Part of a small language model's weights: 15 layers.
Each number is 50 + 10 x the weight over its row's rms, rounded and kept within 0 to 99. Layers, rows and columns count from 0. The size before them is the row's rms in percent of the matrix's.

# layer 4 MLP down (transposed), 512x128, rms 0.174, rows 101-155, columns 64-127
097:44 57 59 49 45 42 62 36 55 48 35 50 49 61 44 64 51 47 57 60 43 54 56 45 51 63 51 46 66 47 45 53 55 68 50 37 45 54 44 66 42 59 65 37 51 32 55 58 45 54 43 49 40 57 48 34 38 52 63 52 49 38 66 36
087:55 53 31 50 32 49 41 50 61 60 37 54 55 50 36 43 44 53 47 55 63 44 37 55 58 47 50 23 46 44 40 39 35 57 57 54 43 49 58 53 48 45 48 65 44 45 45 60 77 48 49 29 65 49 53 64 49 47 49 53 45 62 66 52
085:60 58 50 40 35 62 43 43 49 59 49 35 55 60 48 53 61 42 49 46 56 46 43 62 25 27 62 40 54 38 64 36 56 47 70 48 37 58 35 50 41 46 49 42 66 38 34 62 28 60 50 47 59 52 52 31 43 45 39 61 62 49 54 40
119:55 53 38 57 55 50 52 42 51 50 61 41 46 54 38 48 62 45 58 52 71 39 47 26 65 40 56 71 55 70 63 53 50 39 79 44 35 55 47 60 35 55 41 40 63 45 36 35 38 55 54 56 49 44 57 37 46 37 59 46 54 58 36 34
089:56 51 45 54 62 53 51 63 54 41 51 42 39 31 63 52 53 50 55 46 49 61 56 39 54 30 49 54 48 69 59 30 38 53 56 59 51 49 54 55 61 41 18 58 42 57 60 42 42 38 80 47 52 48 56 54 47 67 55 40 61 50 53 38
099:55 41 45 65 67 59 42 33 65 46 57 38 45 43 39 49 39 53 60 70 64 55 47 50 48 59 45 63 53 38 38 33 48 46 49 45 39 51 52 46 33 50 45 42 49 49 59 54 42 40 39 49 42 43 37 46 45 64 44 71 41 68 49 49
124:48 52 70 49 44 52 58 57 37 43 52 52 71 54 34 64 57 47 46 55 52 56 49 50 45 67 40 53 51 56 42 59 50 56 45 62 38 41 66 55 41 70 61 39 32 55 66 45 48 36 42 51 69 40 38 50 61 55 45 32 56 44 50 49
105:55 57 45 50 63 41 64 49 55 48 50 62 26 48 59 53 56 56 52 62 52 63 66 46 44 62 23 51 49 38 56 56 40 63 16 44 46 48 62 37 45 48 59 46 53 28 44 64 57 48 46 42 44 56 50 52 53 52 39 55 68 51 56 63
095:37 52 59 30 46 66 61 60 42 54 54 37 54 61 70 54 33 44 52 45 42 42 35 41 57 41 56 40 46 60 54 52 50 51 43 46 51 65 48 50 72 33 42 57 46 56 43 45 52 37 41 45 72 42 63 37 66 37 34 30 44 59 68 43
088:61 37 43 43 49 55 36 40 60 45 69 28 45 56 53 35 45 56 61 57 59 48 53 45 43 32 36 50 47 63 32 59 44 31 50 74 44 39 39 48 45 38 57 56 53 31 32 25 40 41 70 45 51 63 51 53 43 46 42 45 52 51 38 53
101:61 37 58 58 62 43 37 54 30 47 43 37 57 47 49 62 66 72 72 63 59 46 57 49 41 44 47 61 45 49 41 43 52 56 60 58 52 47 43 30 44 13 49 37 38 44 42 60 62 47 40 41 44 36 41 60 25 73 36 44 56 41 51 45
092:30 51 64 51 55 63 58 48 55 41 64 52 50 65 47 55 37 46 50 63 55 47 29 46 43 44 47 52 45 58 64 35 57 28 60 59 77 40 54 33 60 31 40 54 58 44 51 46 32 42 50 43 41 64 57 45 61 58 49 64 44 59 49 59
107:43 54 45 47 42 59 38 50 30 48 41 53 44 37 49 53 51 45 51 77 45 48 40 77 35 41 60 55 41 40 60 44 71 54 54 60 36 59 37 49 54 47 44 46 58 53 56 39 41 54 72 33 49 50 59 63 57 48 66 42 39 33 39 48
092:47 50 34 31 50 64 38 35 54 50 40 43 48 66 44 55 39 39 42 43 56 42 56 57 79 56 51 45 49 51 40 26 36 56 43 59 52 47 56 52 56 31 53 58 51 61 33 57 46 43 51 65 51 72 44 44 61 40 43 42 43 39 38 55
102:46 52 47 48 60 52 47 69 66 55 66 50 46 44 38 37 49 48 39 68 50 60 59 69 34 49 47 50 28 39 53 35 43 68 57 61 42 51 47 50 51 55 59 32 38 41 46 52 39 44 45 44 54 53 56 52 44 51 54 45 35 34 47 57
103:56 54 58 43 48 49 42 51 63 47 57 45 59 64 30 41 58 41 51 44 53 54 53 52 45 51 73 32 36 61 44 41 42 51 31 33 59 60 61 51 47 58 66 59 62 24 53 59 52 67 48 35 40 37 47 52 31 61 48 44 46 45 54 46
100:49 68 43 41 37 53 61 42 39 50 55 53 28 59 38 77 29 40 51 52 66 51 55 46 55 50 48 47 43 45 42 50 54 42 64 48 53 24 38 59 50 40 63 59 56 63 49 51 37 58 61 45 58 58 44 56 38 72 43 53 57 61 55 63
096:57 47 45 36 55 60 49 44 46 40 60 37 57 49 58 53 54 46 55 50 49 65 44 56 42 40 50 46 49 60 63 57 44 80 56 51 67 44 46 55 53 38 49 48 60 64 48 45 54 54 48 47 48 64 43 67 50 42 40 63 56 52 31 50
099:46 42 62 58 54 74 46 55 50 44 59 50 50 54 50 60 59 37 49 50 55 60 58 48 43 33 42 39 45 54 45 44 57 65 53 54 48 54 57 51 46 54 37 45 42 44 45 52 75 48 48 62 56 39 46 49 38 50 53 61 50 33 29 53
102:47 46 42 59 71 56 54 54 36 48 38 56 55 50 55 35 43 48 37 48 55 38 52 40 59 73 56 48 46 64 47 43 48 57 37 33 37 48 57 38 44 44 44 73 62 52 54 51 50 40 39 23 45 41 58 49 49 49 48 52 79 43 44 57
097:58 43 63 57 56 35 59 53 54 44 37 41 50 31 42 53 50 54 44 44 44 58 43 50 65 65 74 31 41 54 40 57 53 41 48 49 37 62 43 67 60 44 54 41 60 51 44 62 38 61 29 29 57 35 57 53 62 46 54 59 47 52 34 56
098:60 65 48 41 38 50 44 53 35 50 50 66 51 48 55 67 62 51 57 46 56 44 63 50 34 54 58 54 33 40 67 54 49 38 60 52 29 35 59 42 43 46 49 58 75 46 42 65 66 37 72 40 52 63 46 50 65 60 51 55 55 49 43 40
107:39 48 31 45 33 70 40 61 52 62 40 40 49 33 55 61 51 45 68 74 32 33 36 49 50 51 43 34 46 59 45 61 44 57 48 47 51 46 55 52 32 44 41 45 44 50 50 43 50 37 50 60 53 56 54 46 44 55 49 50 65 54 67 53
101:54 46 45 47 61 47 72 58 32 21 46 66 49 54 51 46 53 58 65 41 47 39 55 44 60 56 47 56 38 47 38 41 51 52 47 35 27 29 39 48 48 62 50 74 51 65 35 61 50 55 33 50 49 47 52 40 45 54 46 55 48 33 49 52
098:58 37 60 57 47 43 48 55 54 64 61 35 41 27 52 63 35 51 55 64 44 45 30 46 37 52 51 57 57 53 66 56 60 59 49 56 41 58 62 31 43 67 50 48 38 50 56 68 52 55 70 42 52 46 43 50 44 52 46 61 29 37 38 45
098:54 57 55 54 35 60 54 54 65 42 47 51 42 67 57 51 54 54 50 52 39 39 62 71 55 54 41 51 43 65 36 36 55 48 52 50 45 43 59 57 41 45 60 32 32 70 51 62 44 35 51 54 37 70 45 63 40 47 59 52 47 43 54 51
096:55 59 49 32 40 50 21 62 44 51 43 44 57 56 49 44 31 53 43 34 56 44 67 77 67 57 38 45 65 54 55 49 47 39 55 42 59 52 65 46 65 50 43 54 59 41 38 56 58 57 58 51 30 47 57 38 41 43 50 42 43 32 49 53
093:48 58 35 61 42 38 58 44 44 52 52 48 70 39 42 41 51 58 52 48 67 58 74 41 54 62 56 45 62 39 48 46 51 43 48 33 53 41 44 65 46 53 72 65 26 44 51 52 51 43 44 60 43 52 54 77 64 30 45 43 48 47 54 53
102:48 38 53 55 62 31 61 52 52 30 64 61 63 54 58 70 53 48 58 47 49 54 56 58 43 51 47 44 30 56 51 58 44 61 56 65 50 47 54 45 65 45 31 64 60 53 51 41 55 40 68 52 37 59 32 53 62 53 73 42 46 51 61 56
141:45 56 44 53 61 49 64 55 53 49 44 59 52 41 42 39 58 41 49 41 47 42 53 41 60 35 48 31 54 44 45 49 45 45 52 39 61 38 65 46 49 55 64 34 52 55 59 47 55 55 38 40 47 59 45 63 66 47 46 60 59 52 50 62
087:38 39 33 61 55 39 50 64 40 71 63 43 31 49 34 50 41 59 43 31 51 43 48 39 45 45 50 64 73 54 45 57 42 58 53 52 42 41 45 56 60 61 59 53 25 56 55 54 45 27 56 49 46 44 41 50 51 60 49 69 36 49 42 46
093:51 61 48 55 48 50 38 50 50 52 50 70 39 73 55 47 42 31 63 58 61 62 46 74 44 43 63 52 55 58 40 54 54 49 46 69 46 57 54 25 47 39 48 37 45 38 59 60 41 49 56 60 43 57 60 38 57 37 55 48 62 43 38 50
094:54 70 39 72 38 55 57 46 47 46 57 44 66 51 57 40 45 38 46 50 49 58 58 53 25 41 46 50 35 58 45 51 44 36 66 48 41 49 50 58 51 63 52 26 47 50 60 49 31 44 52 37 47 47 59 46 33 40 63 55 49 56 67 53
111:48 41 48 51 46 44 68 70 61 50 56 52 46 47 48 45 48 38 56 60 32 58 50 56 66 68 65 48 55 52 32 39 67 68 54 39 52 55 42 46 46 45 56 65 54 25 50 38 64 48 43 55 68 51 53 36 51 58 49 48 53 46 39 56
101:62 47 37 35 35 57 49 44 61 53 47 58 51 38 63 51 62 36 55 43 60 37 52 45 53 52 46 64 72 32 53 52 44 41 46 49 45 40 50 53 61 65 68 57 42 43 57 25 44 73 63 71 66 56 44 59 53 53 50 56 45 69 46 58
094:52 57 51 60 46 43 72 43 69 54 38 64 36 33 62 70 41 52 52 32 42 48 34 47 62 46 55 38 51 48 44 51 49 53 51 39 62 50 49 56 51 53 52 41 53 63 53 37 43 60 41 31 54 54 43 65 32 43 64 39 41 43 50 50
100:41 40 49 27 46 45 29 49 65 33 58 56 42 55 80 50 48 50 32 50 66 53 44 46 55 32 52 60 63 33 43 72 46 48 49 59 49 40 56 44 41 53 62 61 61 38 52 40 55 58 53 53 42 44 57 45 50 40 64 45 45 51 37 43
095:64 44 41 48 58 45 47 49 50 60 37 55 50 31 38 50 21 60 45 53 44 38 50 67 52 49 36 59 40 42 44 44 42 54 74 54 39 61 46 43 42 47 40 65 29 49 57 49 54 48 61 56 27 49 58 51 34 54 65 75 48 42 46 56
099:40 42 44 55 51 70 40 39 57 54 46 48 66 37 41 59 59 66 78 47 47 49 38 55 58 69 55 66 57 52 75 62 58 54 48 46 37 42 64 55 48 44 46 45 36 53 55 43 61 54 56 53 46 46 51 55 46 70 47 61 45 40 66 50
089:55 68 86 46 50 50 56 58 62 33 65 59 31 47 42 48 61 62 47 48 55 56 46 54 60 53 45 29 48 48 55 49 48 42 63 57 68 51 43 68 65 56 44 52 43 61 36 43 59 49 39 54 42 71 47 47 65 42 45 41 39 69 63 61
094:59 50 52 53 49 36 68 33 53 53 50 44 50 52 31 48 48 43 52 51 57 48 44 56 33 61 65 48 58 40 58 53 59 53 42 42 45 61 47 40 43 42 38 51 60 61 65 43 51 34 46 58 44 50 54 46 55 65 31 54 39 57 41 44
095:52 50 57 62 62 46 61 56 41 41 52 69 51 56 55 39 52 44 42 54 44 48 64 61 36 41 44 54 37 41 37 50 50 43 51 35 37 38 62 14 43 40 46 50 45 53 47 57 35 40 40 52 51 44 32 54 42 50 38 54 54 65 67 52
113:52 53 50 60 60 47 58 44 55 45 46 59 32 39 59 56 31 53 35 46 40 51 49 52 52 67 34 40 80 39 53 46 56 49 43 19 39 57 72 49 41 60 63 51 43 46 37 70 31 53 58 45 55 62 39 48 42 35 53 41 22 69 42 43
099:70 60 76 40 57 54 54 38 48 35 43 61 42 45 52 47 38 53 40 41 46 42 66 51 46 32 67 52 57 56 45 46 55 61 47 55 65 49 44 62 24 42 47 52 44 45 68 58 34 64 47 60 58 45 52 42 46 27 35 57 41 53 52 30
096:52 59 31 63 56 43 41 40 53 46 69 43 46 50 57 72 47 52 45 41 69 54 66 43 63 53 38 50 42 49 64 64 42 37 65 54 52 73 47 43 51 46 33 59 59 50 46 40 40 38 50 72 50 30 37 24 40 47 38 37 40 45 40 42
093:40 44 46 55 64 61 37 31 76 57 50 56 39 52 58 67 42 59 37 42 67 36 42 46 49 53 69 44 48 40 53 60 46 48 64 40 57 54 70 57 50 41 32 51 47 50 54 59 62 73 57 45 46 67 27 46 49 32 51 52 49 45 43 40
099:52 53 47 31 47 37 53 50 47 34 56 72 56 63 52 29 49 36 33 40 46 62 39 42 46 58 59 45 40 35 74 67 42 43 49 49 50 36 38 47 37 56 48 46 59 62 51 49 54 58 41 44 59 55 39 49 39 52 53 62 40 54 68 55
095:47 47 38 61 78 32 38 54 65 58 51 50 66 53 52 30 42 41 59 57 59 44 43 52 42 62 66 67 49 63 55 39 56 68 56 51 34 54 51 60 47 44 38 50 57 52 35 37 52 52 42 46 25 43 62 66 49 57 45 54 48 58 44 51
091:55 63 57 30 40 46 54 65 49 48 56 47 43 45 43 57 53 54 68 52 47 31 44 63 52 68 60 43 35 52 50 56 43 50 48 44 59 45 57 58 41 51 46 46 51 70 51 40 72 47 69 48 33 45 51 54 65 39 62 39 44 39 38 58
089:59 38 41 46 47 53 39 50 68 41 38 46 36 26 51 67 56 68 37 52 51 53 59 56 42 54 65 52 61 52 58 54 46 48 52 49 51 48 58 45 46 27 48 58 39 65 48 37 50 59 67 37 31 56 48 55 50 35 49 41 45 57 53 61
098:60 50 34 43 49 64 34 52 39 30 58 44 56 43 52 40 57 41 64 53 49 28 31 56 76 61 48 43 51 53 59 60 56 56 47 63 61 48 57 40 43 39 46 59 59 65 46 50 41 47 62 65 46 60 71 57 34 40 59 59 65 56 60 52
097:62 21 37 50 54 69 43 47 53 39 46 67 51 40 40 56 36 35 57 71 48 39 59 45 33 42 53 48 54 49 52 47 57 47 52 49 73 48 52 65 49 58 53 44 49 59 30 61 57 56 45 35 66 46 54 62 33 57 42 68 40 57 40 59
094:47 56 40 54 33 73 58 61 53 39 49 69 52 55 25 42 65 41 42 38 48 57 43 52 51 67 36 38 38 49 53 67 46 35 64 68 59 47 56 45 46 38 40 52 50 40 67 50 47 47 34 51 50 47 48 46 51 48 57 52 57 61 53 64
099:31 69 45 38 43 46 51 49 47 46 60 36 50 51 56 47 45 44 47 41 34 24 44 60 47 55 76 47 43 51 41 44 67 50 64 57 49 47 33 41 65 50 39 67 64 43 54 58 41 46 49 61 51 45 49 39 49 52 48 59 48 65 52 54
097:51 32 53 36 53 66 43 44 40 51 41 60 61 41 45 56 56 35 33 60 44 43 58 43 53 27 40 56 53 45 40 46 69 56 52 29 44 38 42 19 49 53 51 44 41 50 38 49 46 67 54 58 51 42 50 43 67 49 45 39 42 56 52 42
# layer 4 MLP up, 512x128, rms 0.128, rows 102-155, columns 64-127
093:43 47 42 28 47 36 69 41 43 50 58 45 55 48 37 39 46 66 56 45 50 46 55 50 37 42 55 66 43 61 52 50 32 53 55 73 49 50 43 51 45 35 56 40 49 48 45 46 43 48 64 52 39 55 54 50 49 54 46 61 41 47 30 41
091:45 50 52 60 48 33 61 57 45 47 37 55 51 35 50 35 36 75 41 55 45 55 61 47 60 55 50 66 42 39 48 45 50 58 39 45 49 63 58 42 59 50 53 50 39 59 57 46 64 55 64 58 51 60 60 57 51 45 54 48 57 76 35 66
116:54 57 53 63 61 51 50 61 49 45 43 58 62 49 47 45 57 66 36 38 49 47 53 45 42 50 43 69 50 44 50 51 63 54 41 51 46 54 45 54 43 56 51 36 58 65 62 52 49 38 58 48 47 48 42 58 57 46 45 48 60 27 47 45
093:54 44 35 56 51 55 42 57 51 41 45 52 55 53 50 44 21 34 42 48 37 56 28 70 45 57 65 48 56 33 40 66 56 46 57 55 39 27 54 46 51 51 58 54 59 42 50 62 45 51 67 55 61 52 68 46 34 41 49 64 45 70 51 49
095:48 66 67 44 40 50 59 38 56 45 64 53 74 49 53 53 59 55 41 36 39 49 47 52 48 41 54 21 45 24 57 50 46 45 51 54 48 66 42 43 58 43 48 65 54 45 59 57 63 51 65 41 35 48 64 19 47 40 62 32 50 66 39 37
119:69 65 63 36 40 59 58 36 59 61 36 49 43 45 45 66 73 58 42 40 56 58 53 50 49 53 46 51 58 47 31 48 45 51 42 64 53 58 43 43 46 56 57 54 20 51 60 66 38 41 59 49 33 48 29 34 40 40 40 44 53 39 46 52
099:46 52 46 63 48 46 51 76 57 64 57 38 50 49 42 46 57 53 52 53 48 70 36 53 34 38 51 45 60 50 35 37 51 64 46 44 72 36 45 51 57 50 58 38 32 46 56 41 52 55 61 51 53 63 54 29 50 47 66 71 69 68 63 45
092:60 50 53 59 60 58 64 45 53 56 52 46 67 43 50 38 74 59 53 65 43 27 60 57 63 40 32 50 70 37 55 48 53 50 43 32 44 56 32 58 60 45 43 47 54 41 25 56 57 24 60 53 40 45 35 54 50 54 52 50 57 50 58 56
095:52 57 48 41 40 27 68 64 45 56 53 64 39 45 54 44 31 47 31 35 42 59 48 58 49 63 73 62 48 49 53 58 60 45 57 29 37 45 55 49 45 54 49 48 38 57 62 54 39 44 50 60 37 55 64 50 34 42 46 40 51 53 47 52
103:58 57 60 40 52 44 41 57 45 61 64 53 43 49 60 36 27 56 36 66 47 48 52 54 53 47 55 45 70 56 48 62 60 37 51 40 46 42 50 54 69 78 47 66 50 46 68 61 45 54 48 68 49 67 41 47 55 41 59 47 48 69 46 67
098:26 47 39 47 63 42 54 62 44 55 55 45 59 52 63 63 51 32 63 50 42 46 60 66 18 61 48 63 49 37 39 64 45 46 64 57 46 57 51 47 53 37 56 50 31 59 47 40 47 46 58 54 49 42 60 46 44 56 51 32 53 58 35 45
109:44 49 60 59 39 41 35 63 46 54 63 53 64 71 61 50 55 46 55 59 62 31 71 57 31 40 38 47 47 49 49 50 68 63 65 72 51 41 33 81 63 53 40 26 47 53 38 41 52 49 49 41 65 38 48 56 46 42 57 57 38 51 59 47
096:44 56 37 57 63 40 57 53 64 51 45 64 53 50 49 35 37 47 34 37 58 42 49 57 50 51 56 47 49 48 53 58 61 47 48 34 47 43 34 33 62 29 51 49 55 74 46 45 67 59 32 67 52 45 50 47 48 69 35 56 41 45 51 32
104:43 60 41 48 54 41 41 56 45 78 50 47 67 25 38 52 55 57 46 55 59 51 54 53 53 45 38 57 47 44 57 51 64 43 46 28 62 38 46 44 38 46 63 41 34 57 41 37 53 54 28 64 52 37 35 43 55 57 52 39 53 70 56 53
111:54 68 57 43 39 59 53 44 47 45 43 51 39 54 52 40 51 59 41 65 50 51 56 59 50 52 39 48 43 52 44 62 51 40 43 42 34 44 55 60 69 72 38 53 58 64 59 67 63 31 41 54 40 49 60 44 67 37 30 47 57 63 54 51
091:56 63 64 66 52 43 39 62 60 51 53 54 58 61 65 31 64 58 52 50 41 38 58 66 41 37 35 54 45 64 55 43 36 62 53 56 47 32 56 46 47 53 48 56 41 45 61 47 46 63 46 51 58 54 49 48 54 44 60 56 61 43 38 31
100:70 50 27 62 44 40 41 39 50 51 55 46 49 47 63 48 53 41 40 59 50 67 65 32 63 50 46 64 46 57 70 48 61 40 55 63 38 41 36 49 56 63 67 27 50 57 55 34 44 57 48 44 51 46 69 47 42 61 62 54 40 60 47 61
107:61 38 38 67 68 45 44 43 49 59 50 49 39 56 44 37 46 55 38 55 59 53 54 58 56 58 70 50 62 49 45 47 59 38 39 55 60 49 43 58 71 52 48 32 48 56 36 56 49 63 58 52 55 59 59 60 38 61 57 49 47 68 62 66
111:43 48 41 38 59 48 53 51 44 44 26 51 46 44 62 48 42 58 61 52 64 71 62 61 45 63 61 57 58 48 49 38 58 55 58 59 52 51 31 61 59 61 51 43 53 78 52 36 42 51 49 64 50 39 42 33 50 47 58 43 55 56 55 68
093:53 55 60 48 43 51 62 50 49 61 52 65 55 55 49 54 37 34 56 56 45 48 72 57 43 54 38 45 38 54 62 29 46 52 58 60 46 37 52 39 54 57 47 59 42 51 69 53 53 49 59 50 60 41 41 42 45 38 51 51 49 59 50 46
100:63 52 31 58 41 35 58 58 43 66 41 32 43 49 68 51 54 50 53 59 57 62 40 46 47 56 67 40 51 35 43 51 50 43 61 44 51 52 32 53 34 26 44 56 64 50 53 64 49 62 40 49 50 53 37 54 50 50 42 29 47 50 46 31
109:39 62 56 66 41 51 65 61 55 42 65 53 47 57 49 41 35 55 56 73 39 58 55 54 42 64 43 56 51 56 44 57 42 28 55 56 44 44 54 62 60 39 40 43 45 54 41 51 55 48 55 41 36 60 49 58 53 56 62 37 56 53 62 58
087:46 44 50 55 41 43 52 41 56 66 56 28 39 46 57 52 57 54 45 51 60 39 36 58 34 40 64 50 52 65 67 56 51 49 42 51 61 49 62 36 52 60 32 55 60 33 66 37 49 34 53 33 36 64 53 60 59 51 71 51 51 64 50 48
100:43 45 60 44 40 53 35 49 49 51 52 40 46 36 72 33 62 53 35 34 57 55 45 49 54 52 51 51 46 68 55 48 55 34 38 63 50 40 46 63 33 64 43 50 34 41 37 49 54 52 60 34 70 40 54 49 51 47 32 55 45 52 35 32
090:51 45 28 50 75 47 50 41 55 79 51 40 60 47 51 39 54 66 44 34 59 62 58 63 62 44 38 50 41 54 36 60 52 44 56 45 40 59 32 74 51 39 53 55 50 60 50 39 51 51 69 38 56 29 63 47 57 42 41 55 58 46 51 60
098:39 63 48 36 46 63 51 53 67 48 26 50 38 57 40 54 37 48 55 50 66 42 56 61 51 61 33 52 63 55 50 50 52 43 58 55 45 51 43 62 45 66 51 47 56 50 71 43 68 68 48 45 53 43 40 54 36 52 54 49 54 43 57 49
091:41 55 65 38 50 37 51 64 48 49 60 53 48 54 57 42 60 43 40 57 25 36 45 57 41 47 49 66 41 44 57 52 65 36 52 50 62 60 42 36 53 56 55 42 72 61 64 28 57 59 57 48 52 49 63 53 43 56 46 43 46 56 50 35
110:42 55 39 48 43 33 50 40 57 52 43 54 51 42 62 58 54 50 59 39 47 70 61 48 57 46 42 40 31 45 47 39 61 49 40 36 63 34 40 53 53 65 65 43 59 54 32 62 44 41 56 58 53 45 45 49 42 51 56 56 59 65 37 32
127:44 57 59 62 42 54 54 36 58 64 66 46 44 48 47 49 58 65 40 37 59 52 64 50 55 61 53 49 55 32 61 66 49 30 28 47 62 54 50 48 53 71 54 40 34 55 63 61 40 34 64 51 61 49 55 56 66 47 46 53 58 53 70 47
093:49 53 37 73 51 59 55 49 52 58 39 58 63 52 40 50 47 54 51 43 46 46 46 59 41 64 47 66 62 68 49 35 42 59 52 41 35 49 41 46 73 48 67 59 35 53 47 34 52 45 46 33 54 51 44 48 46 77 67 72 59 46 47 55
096:41 52 63 68 58 54 49 63 52 26 53 39 29 44 40 44 47 53 49 71 63 34 51 52 58 37 38 56 63 61 71 56 52 38 29 57 43 41 34 48 52 50 55 66 54 39 45 58 52 58 34 55 52 69 40 49 49 43 57 25 54 49 48 51
092:29 50 59 50 43 46 39 61 46 56 59 47 50 44 34 50 41 42 44 44 52 56 44 49 54 59 38 49 55 60 60 43 62 59 30 40 64 41 54 40 39 35 41 49 33 47 47 50 71 53 56 57 56 58 60 40 55 58 35 47 56 61 27 47
107:37 62 38 56 44 50 34 63 48 59 44 61 53 57 50 56 49 46 52 54 52 50 64 35 56 61 48 65 56 44 13 49 58 54 26 57 36 49 36 59 59 44 59 48 52 43 53 59 40 75 54 53 66 52 56 48 34 44 41 32 39 52 47 48
103:49 48 63 70 50 47 52 54 54 32 53 55 41 54 67 56 49 50 54 50 47 54 52 57 64 47 58 54 74 60 56 56 64 43 50 52 43 57 67 43 46 32 33 58 34 35 57 63 39 55 44 56 29 33 60 52 35 51 61 54 60 35 53 40
091:63 56 47 51 39 37 61 49 46 44 70 70 45 52 44 50 52 62 66 36 35 61 54 58 38 36 38 32 56 54 64 61 51 44 49 51 53 59 57 52 69 54 41 50 60 62 58 26 64 53 55 55 49 71 47 61 52 81 59 55 39 44 41 72
107:51 41 36 57 46 44 70 65 44 43 45 47 64 34 57 45 64 46 54 45 57 46 40 57 46 39 46 66 39 60 74 42 40 47 44 33 62 50 38 45 41 59 58 32 55 50 64 57 34 41 52 43 55 55 49 67 56 54 51 51 49 66 62 52
099:27 48 44 55 72 36 71 63 51 57 53 56 56 58 45 46 70 36 62 53 43 51 33 53 55 34 51 43 42 53 61 43 40 59 41 44 48 46 36 44 46 36 51 56 59 46 55 44 42 56 40 53 57 60 41 47 72 67 54 46 42 61 59 51
106:53 50 44 54 51 36 57 50 44 42 53 55 34 50 50 42 46 64 28 33 59 43 69 59 45 57 45 52 46 54 43 41 46 55 46 48 69 30 47 67 54 60 57 46 44 52 56 48 56 55 64 48 63 46 49 59 26 61 67 36 44 70 58 67
100:65 52 36 46 39 27 59 69 37 54 60 32 53 63 54 49 37 46 48 57 54 55 48 39 56 40 41 62 44 40 39 71 50 48 62 64 48 52 58 39 52 47 52 59 37 42 51 42 54 54 68 50 58 48 62 41 39 35 51 51 52 51 35 40
092:45 32 46 61 49 52 36 50 48 40 45 54 55 35 50 59 60 59 58 21 58 48 53 44 51 48 32 39 44 45 49 49 31 33 54 45 58 48 35 38 69 49 50 50 46 57 28 61 35 53 43 40 49 56 50 37 75 55 34 51 58 47 53 49
090:50 40 53 47 34 38 58 44 60 57 77 49 47 57 49 32 69 75 39 53 50 50 40 41 56 52 49 31 45 60 37 50 60 53 43 51 71 57 58 51 61 57 48 47 50 56 46 69 47 53 43 34 48 34 75 62 65 49 41 57 49 64 43 58
102:48 55 51 43 49 47 42 45 54 52 51 42 42 61 59 36 57 43 50 22 46 62 44 47 76 47 48 50 47 32 53 62 59 53 59 49 70 53 52 56 62 55 41 47 49 42 42 45 66 55 55 46 59 30 46 63 45 47 43 46 17 68 43 40
095:62 53 52 47 61 50 37 62 47 66 44 35 65 46 47 52 43 41 34 62 56 45 35 52 61 58 42 37 42 53 56 56 62 53 44 53 53 58 42 43 74 51 55 43 41 38 42 56 58 31 71 41 56 48 58 36 44 62 58 42 69 48 56 63
094:48 65 41 56 62 42 57 41 45 63 43 59 47 54 47 25 49 34 58 47 55 52 58 47 65 51 55 33 61 39 62 61 37 31 45 73 57 40 54 55 51 67 60 51 58 49 66 49 43 46 57 37 65 41 40 50 53 56 60 59 55 64 56 30
090:43 41 70 51 58 38 54 52 66 62 53 42 49 57 53 58 50 61 46 59 64 55 31 33 53 45 41 34 45 49 41 42 54 57 47 63 36 49 56 59 50 41 35 61 62 40 66 39 55 56 51 56 60 43 56 65 39 54 39 26 53 54 40 57
092:56 46 39 60 59 47 39 38 45 54 40 42 56 44 54 45 31 51 65 50 58 42 48 44 42 47 50 52 75 53 21 39 59 35 35 58 41 53 43 45 78 65 40 53 53 48 55 44 55 38 57 52 23 45 66 61 58 58 52 38 57 46 35 40
099:49 66 49 52 67 63 66 56 47 53 38 59 49 59 58 45 35 52 45 45 40 55 59 33 45 46 52 49 56 46 59 65 60 45 38 41 55 41 61 42 58 49 62 46 50 77 65 44 71 53 60 55 43 44 48 49 49 46 53 30 50 39 52 54
094:42 61 58 69 51 26 59 50 46 49 50 57 31 40 31 55 48 45 53 56 39 53 44 45 36 53 46 56 46 64 63 38 45 61 59 49 40 46 40 58 69 38 47 58 39 43 63 59 56 51 52 54 46 59 48 50 38 59 57 61 54 52 60 53
093:47 51 43 43 61 58 48 57 63 72 62 65 51 66 60 52 51 42 53 50 53 47 39 51 39 50 38 62 48 52 45 63 41 35 54 58 54 34 56 54 63 63 43 28 58 37 52 66 44 51 59 51 48 53 57 53 35 51 44 76 42 60 45 55
094:54 67 51 59 56 49 42 54 56 47 55 40 49 59 48 52 64 57 42 40 56 41 56 26 26 37 59 57 50 38 56 65 36 54 47 43 56 35 51 55 55 36 58 49 49 33 48 33 54 62 42 49 54 49 47 45 46 34 63 53 65 54 42 45
094:42 73 52 40 62 48 47 28 43 68 44 45 51 55 57 55 51 55 34 35 44 49 45 53 66 61 47 39 43 40 72 54 43 45 39 60 22 52 55 40 52 51 54 43 63 48 68 33 40 49 47 72 43 41 35 47 48 50 60 29 63 43 50 50
099:47 48 55 51 58 32 47 44 44 50 49 47 51 36 49 53 54 49 48 52 34 45 64 52 56 51 57 41 50 54 68 58 39 55 45 33 57 59 64 66 29 45 25 47 63 60 43 43 57 66 42 53 56 61 36 58 49 48 57 49 54 51 56 45
100:44 61 40 71 33 38 57 35 52 49 48 57 67 45 47 38 40 51 46 39 47 56 38 31 37 52 64 46 67 62 33 54 67 59 64 34 50 42 59 56 54 51 46 53 56 42 45 40 63 27 57 57 56 51 53 59 50 67 60 39 52 61 74 59
099:47 61 59 50 55 57 63 76 37 55 39 50 52 68 46 56 59 63 54 51 44 49 52 50 36 57 41 25 54 44 51 71 34 38 49 45 42 63 52 67 68 57 61 30 65 47 44 48 53 49 42 44 54 38 39 49 55 49 60 60 64 53 48 55